From a checkpoint of a small transformer trained on Wikipedia: 6067 steps.
Each number is 500 + 40 x the weight over its row's rms, rounded and kept within 0 to 999. Layers, rows and columns count from 0. Numbers have three digits each. The size before them is the row's rms in percent of the matrix's.

# up: layer 10 MLP up, 768x192, rms 0.193, rows 524-570, columns 64-127
# down: layer 10 MLP down (transposed), 768x192, rms 0.184, rows 524-569, columns 64-127
up524 098:502465527506508520476515406497521503522506477519533578489481523503555510475465476439553550503519458498523514537481501435532467474457483547575499445523463459542522483536544511441469536503515529
down524 102:486554490475464452523522497503465562528490509464430508535488414549583503438553488488489481504574497499452462458437487546561451475566468506513489470507439461515550512468528478526503468516441461
up525 106:514523540492444521477477484543530507490497490553507507427509498510517435474525532527504571535485581425509539514489518557488447435467520453575405500494577467495449452490528468404490549562542523
down525 105:463579572479425574558446450474451470552494509515473502517442535556533490526556489554507506495473433474552544484496524514540473525463486550452479504477503546542455499514523513501444504525535529
up526 104:495563482462510463482463545458537549410467490582559581515513530532490426622460495445494517511475550556512452472502472552505467483497544463452501544464481517513508412554469491482530519520484568
down526 103:484509564530404518507530499489511458502553496448477534481461546487543533550455455525502500562443484475492484498499497508554480516447545527507518502529475558447495557517544519493514544539489515
up527 100:544543450488532528498477511495512487492486503519561477514505469537528507495436495463557528462512502566532532471544541499485442452562549453427511458539495541475516518471437498562500492477471429
down527 095:473419485495478471535531473494484461489492492550485550520462510567527406502502457458495553446487518506517458499556469464536531525519494492479533450473561529588444628496493483496513480577503494
up528 108:475513462508534506581454550551474546520446428493477533529518542488494475495469479478455539503483523496498488497519470486488508523464461447492587609470525489415576521471497495442466505485554447
down528 100:489545454518428489531561509490544482524464507519470518529526577449539504449552485478465456495489489550522505470547513480556530473460499432540425526494511460537516526444433519504427460490531469
up529 099:511436490480601468531579500553538468489479554457503520431536483542537471504492542528461438471424527500502515558600491553466508465455502546555489523481529587453502576570526458491578466485440467
down529 102:550484561412455442507496493522546486549510458523536465501528496475512512524490536513482552472505534544431484424556500449538540486536544479542515507522531523539511450461520524522499514475497510
up530 100:497534445499446471441472457520502508521491484561554506518550493445523463455442479508562460489495461473474438480492493493484494485539474528620512497499499446509554542458534502417453512565518457
down530 103:547471458461471427397402486514543459520473537509526544552463509464483556501506482448491524507456464543543513495526516518490463455464416524482433492515503429549448554437558470415542491446486498
up531 100:430538519467488503517450505448458465465426449516520488513455487523518472506556517539523515578512500569509531532482488540537536527375472418468455502507494531438567487567541554468487506458509574
down531 099:477523500456450467461409522501462456461585446491522451496481539519647499528521504460533487513552501480513519505451554524543484463492497395584486544481472514488522524426487468524571488491409551
up532 110:438518495558512497485548511466541501518407460477540503444479522454497507438509486514547511448524522553516531528521551461539486471521543481502421479521542524562527469493508415572485476509566509
down532 103:432486505504498507504579509541513526499533482511449467508534521488526480491488526413427501506538471560466501456488539484476533493516467542464457584498586441530483426490454457502538540510494589
up533 101:457492512573533452511468464554403503504502552477507507482505582536507489578449554454551552455446425471502485503440499489449457468505508497410462524472502452484500525435587505481471414483520510
down533 105:488539543502534487543477537427541516492530532531551492499472503495553510532436493486540445486461470509510478471479494403528526522435468476479529433502373479483529477507538415482443518573498512
up534 097:497472499514665458475490560454470535533498501424535479517523503465508492462503453541534463523523489487582434543547504459460514471537495501545459460489550526539519534488498573550476498526498462
down534 095:497513487493669535535465468427501497529501510503572494503527499490534459516514473515518512438515458480531468598500490494468523502518465495509437549515527500526494497536571450534501512466505436
up535 107:524562498505490453465463500537596492459457528471493507494522552482463529497607610459442499544414536485432556462481513450461498589454468542511454533510498513532539559463511498557522482490497523
down535 102:531518493548542613445523476536532519465444505513470460482506501578584532488413600470510521527469520548541497498518465488474513583470512521469500474528512494531505515415497465507522480500453527
up536 102:551564553470443495509512512491560559482483497454555553481507588479501462542459488516499512494508473490486553536501519481452515501529497525494491398435458468515560526458513468457503474613515434
down536 102:457458522577362493510506427469492553496529463503524502500521463515448565511447479487473519530471476461465513467580470496436505519441472453558498528462509453424486452430463481578560515466557411
up537 103:642587486488477529523464487550410525447529545535445476488517550549459474467528494479485504521538542478398496466468475505542491537499550480456571564450496487472476493454473505468499531472514500
down537 104:568505480449466546536557460499445575486512522525477477592441522490503593466491462537532550434583504515507508526459505421493570492488489494519520458494543500555479541508506521544556538447509457
up538 101:464445448547543510421493514500574488512480460522469488549450493527478504443486442502425482501503509494548527531530518445472504561470517548459534477477563512516489519508590522486484536564472584
down538 102:509531450499511534514449513487514501476582515465507539491543508509452536543519556496491454486544503567516500464564476538504518658485526536473583479523476507500487445501529477496506532468477555
up539 100:497551502465493459428516500551465553492545494555484548480507465519492476549438448477469504485520504469484621483484457510521497461514509456509536434470477589471488477443430529406525500495604517
down539 100:517575582490457477445492524482544515527517521423484452565528504531496499613501506482496505532504531556418501470426499508441462511507410544540455548435424457473548528454503481504489521504571485
up540 099:511499503566472454540528444420483501447481529467545511488486539500508466507443422421605482493496434510474583420498474453508399500486474463529534482534528446473484473506517500543477453502502474
down540 098:579475468518523495558527508596534529548465527567551437589491472510572469497481458513503536505472577565574530542493514502474492359512492516486520424488513555538481536539552516530489540505539531
up541 090:538550479467478582602507521492515529499463553524484510496462532510527492503477480465463520478578458529463470479496495505435507487519598574541499537525439530500553488493448549474462464463518478
down541 093:408507542435462445547509459505505532538509524499494543459491446438471496500499443486485513522497575536498488520538456433506516482515553531563429512525540518516528469529519511517521486552509515
up542 098:462542467438445471521545528479535472545500507526551519458450485540551500592501502544439481572434479619522508407532496512473491468471525469530544519504563490496493475543468487474464444464494539
down542 102:496470508455429502541453483464543555453544523524529592470468469516476478450492494504527494524544491594573463443544452506439512515538505453463466468480540528500524478461431480534542464492553549
up543 096:521435508513507462472495503492436486492519509458522488533553489445457522490486575517554561507568533449527525431446530488430505475448448495553443479520479525404526526461443476478502457580520377
down543 095:557494621574584487486459461495486484444506503450513534528506609559446472503445555481490497528547423452551435505492529463481504482482464468528484458493506518547463558567506459504492498510413457
up544 100:425459465538532433531445469495507468551534481520492549516498463452514458497508521530473498510428480460490506509534478468433479461491466522484542539471550441490519486518493526511499503542521519
down544 102:487455506562358509518467495453521480485500511480434536416463490522525517465541456558511422453471504439500444577528531493490500494517549499514456484464519587492529564482494461499524470552516507
up545 096:481521450525551455464492496528558447540445522471497506478472471449516586486480541505538511549474522542510493451553526521545506494479485551525576496585514461544450527511515515467470546500477544
down545 097:505553494497602543529428477490523455562503472459479429485456576482444518530431495458509536501502482522490517527589521516558497512536546501498530555595489548506489530498518501533476518498432506
up546 105:507568466478489487497548508508457543513517475516466474485446585560496569455521528448505514448572521547507591495513478498462480463423533429574477488516494481454539485481458526570482534550481450
down546 102:459592494498470530454492527454477539541476474545506499504418521510524503504513569496516510542559534516474485493490543502517492581460533417500474515525486468523536566454480568502510550578421450
up547 107:453509511478465536434501491501509499509532591556493539425537533474539568487493517494511500501539430509506499435488533531521515467488453529470469462381547547504501526461527483476490481561465468
down547 106:528463465406557494467522440472518497491482522622448522512456493436566432561474547534476525521447497550527514512504553446488554515445608517527545518457483483548494457510477475454464462527458454
up548 100:478535476527508443435490486493550556481518512483460427547557496543542454476529515460481490438486480506509520442546523438479528538489517484446538561541509459518469523425423525464477450532499483
down548 103:487519489507450492466479443498482454564496441464489433548581522508480459496451498463490497495506544493502450509506474487538490445511530483461475479528491596555499470500477532469495516474465454
up549 104:467561548514500479522505538527432413461506500471477490485498492463501513481552497464582515471479479514471522466542481553476538473498547518531589463509382474522415455531533411498480433412526499
down549 103:457548585405511520488487486488476525485435505482537485502483454551473518476488441499475515443554511519544472532541459393411450382558486429477499451474535555533531508530547485537531462512504503
up550 094:465543564541453496505505474469481479398485470491517504481470531497457555376510461513505495483564496486471592508482559518522441423462431498528398530527515505503577453492478467532483496446589418
down550 095:521511452450514537535527457574481540472508602453550449447515480476477581556515534587474546412488568460482503532529492547497513469411490522487518464531495475524480503498506454534502485449518524
up551 099:475538515476511541512463555530466461502500481551417541456578539470540521471502540505476487441466490564513470513489482555483502508493579474436555524444513458510525497566485490466519479551499491
down551 097:551445561463531560552577537462540439488451501502496513494504564473558533482501486539467487442445541525531496499434517479476467543475456464513474484517517498497542464486518485536554500410446474
up552 096:521471439438497497541470548495425517466520452489510503516451443474545482517506516513469417447523563519449565464533493486539522512574457473486488483431466412494462467509455477469463466499532494
down552 100:476513499504558464535515538499475459502520425513507526470427474499556491479524409529498511507446514478443534532520566418408574473473473471498528498504467426511487453518521460533560480423532496
up553 102:576560479558531411577562566522585511416494458511544438494492505463529520583531454466553438522494550565472516460497535511447500502574466548520535517556531519487498527517499535560472482597515468
down553 101:535560419530539492385527501593544518538506495491494626492503398407406487536552487524569503516478526497465612511511510506515492494544478495478463496543429428483396463517525565548560496491508513
up554 102:488440503599457572486489508501450451481486476471506480594529513521547513446522506462526536505525541490402492489458502508462480443449554510466457467535486511509502513470461501555422494536526519
down554 097:405453514487516491524557542495479487453604483487511494548491592521552523409496502488476487528540474461482489523496512497510439456588508430515467523453504620513411481475474582532457485482534525
up555 102:514495447503388523514487545593448525492431506520506506584439480481494542520501520485484530527436532538557498484517584496478541445459592466458487439512501471517507438526438517484471529472465443
down555 098:584588492495475469463461496468466454370520510510536539510489519504513430479530453478539468508452512469524435467543554542513475509511457454427498457396482530522530538485533422458507587499503425
up556 097:524428472568528505460423546549478429474500519456492533515592503574488436445553427584489549464509472520518454518478519537494487475548511468620545502496497510515475501490508458507531619493481502
down556 087:536530471515533493470533576514518518396496481480466526515489503498574499485469514526473544497527511483475530513506483478498531445455484457542536562532452482491489476487521478532483491497553432
up557 098:504509519546454454468508506508521497504467449492486515533624560468496384468520505481524473447512501506411522530501546557493509481493558482479535459559531427439526524434465499500444515526535470
down557 098:469510503485479551433520468511504487444525484546493468494470422475511517471433512489550478490531494533554531506522484453519564450442524519450518462465486449538530482448457440514531499470472527
up558 097:527471576485463512559439541566460560477539526516467511571552396500504496478582525504532516406487420501554539482538574555490432457482509557442504520483535413495482517484394579550453450567495566
down558 097:494491491511533575536393490522485466496538515523502539588525463545555519433547499521515534539429524479436566448528507550449450465503515501564543448543593607573556472487478563498534527502411578
up559 105:550541503505487534528457548562486478529575491486450461499516504510565575529530475499534493488450527477607541457512490421466452431512515468510538518477532562512436524470464522465542454529506550
down559 099:502460513485512562564464577530460485489468573515394484494455497449536497495544492503498498490530504465551466504445526450547548467509426533557548550506473550534479585535470499565464519510548520
up560 092:524424490479552493461495574453427521531436490475497563500426502425515495513527560539496472480508494524490570451549506492476475509424473470523482451508461571519484486477554519470499522521478523
down560 093:583470451484457512431589487547469441504536496470435514497463525564527512445530486558458515527486477521511469461522516497450481525442495464554448517493427505497516558540467487433495504480472449
up561 096:463414532434552484572452574466521523541484464512483519562505538498555513521463596503443434476487462493530453515472506482483503449488550482579441517542501495422505443462522488481535544528503483
down561 099:522481467499507485423568546465463475507524442430466405505459514581503528521542520490509509427506450436533507546524530480507469506486425490499555480533415534547459556488484536493515415475523487
up562 103:600485551533507539475455538525477498503439460511465515457515520378523525520504461545412489524547534453511528552528486486465527502490448511509496487503579495500507435529505421518489480504441466
down562 101:450496499497523550493500452540504513484440555478436484515527557389441543562539421485513439578502535519485517510552480546524501532501529529456569480587585478435489459508537468508503469486541469
up563 106:518496575507538443506473542416504482524492469460509446494498460510538423508475529441459528494519515532483468514479534535480572518498431588477497424565490537498483440554537523529466481431545516
down563 106:454523564482496504519482582499477517435449475597511550502559457587492396493475583438468538530518515530493505527516494495523521521512424459532438499472514511492542543568497550500494516462519512
up564 101:507448419557498492558503480491404487491499498500460525518507471576495410486569495532620513513506431628503560469446482469483558522524445534553513496481533419431511486481492487467539473517517432
down564 098:564504498443472549490439496616501508525522577546539462495424547533501510580505513526598502538501562524454504490567490518528530515461518507543544523516546493482501422465575506484422512450480490
up565 098:491517438486504554523492554486587548455515489572440532533476520490510510521461486546484538505490551521573470495486540474519480565475571470554476507473570566527528561548531490495489502459478504
down565 099:540614524554546458587515536446516422495506541469511504502508505472555491527399536531470516536466445504480484470481533486532475568447469519542519495518478506464489471504535512539498443544431458
up566 104:479526488481459511494500490473540462528480534449547510540470480512513527519475451525517455572555522495554552552518548501478510484537490478509463516410568480465486481463550502518444446517450531
down566 102:497448498536462515461502514583540492567491564536506408498494516538426526472502480472564519521506488482509513443537531513496435401526492538490512430418475525510501509550453538517497513432494493
up567 101:502462561469431446453501395478449595514554478540477547555487478505515519532479473551446531486481445504513462564393547449552510495484491444492561518534531523480512482465468506490537512511463513
down567 100:459517476513403511532385521536426495474443561471498543437540596481504494518526506591466478467519448536516453522511478481539538505555539513458476517504489566400493489434516521521521524513488484
up568 092:474526393493526437412467544525452460516507514487530461487422541535481517449551486498511456503592504463536481449443544466517426448517448564512465517501491549509489490503428580479551475534550437
down568 093:594525548480473499455444490565522490518532515522476509448476519538464508512550439526558500420514538528522492510490476526554464526470461538383558520507439537471539494468549533541524441494491480
up569 108:553424508467501542470524448413513535472470541495454494483444537528518518516506537463470532538529476531452576420529461530450503517557444535482561495422528562516487594473535505553515523487487470
down569 102:436516481538512511505517477501463552448482469579528563449520536537543454468498469473520465540550480431469497420508405515485445483490558536575487531526469541534475511505450499520470499425535524
up570 101:566462468492541521488501555492526411495551520538490477584557490501546485489471532537515528478459491585470451522564547497465513458464547484447567437538490510482466475515500504510456473528514582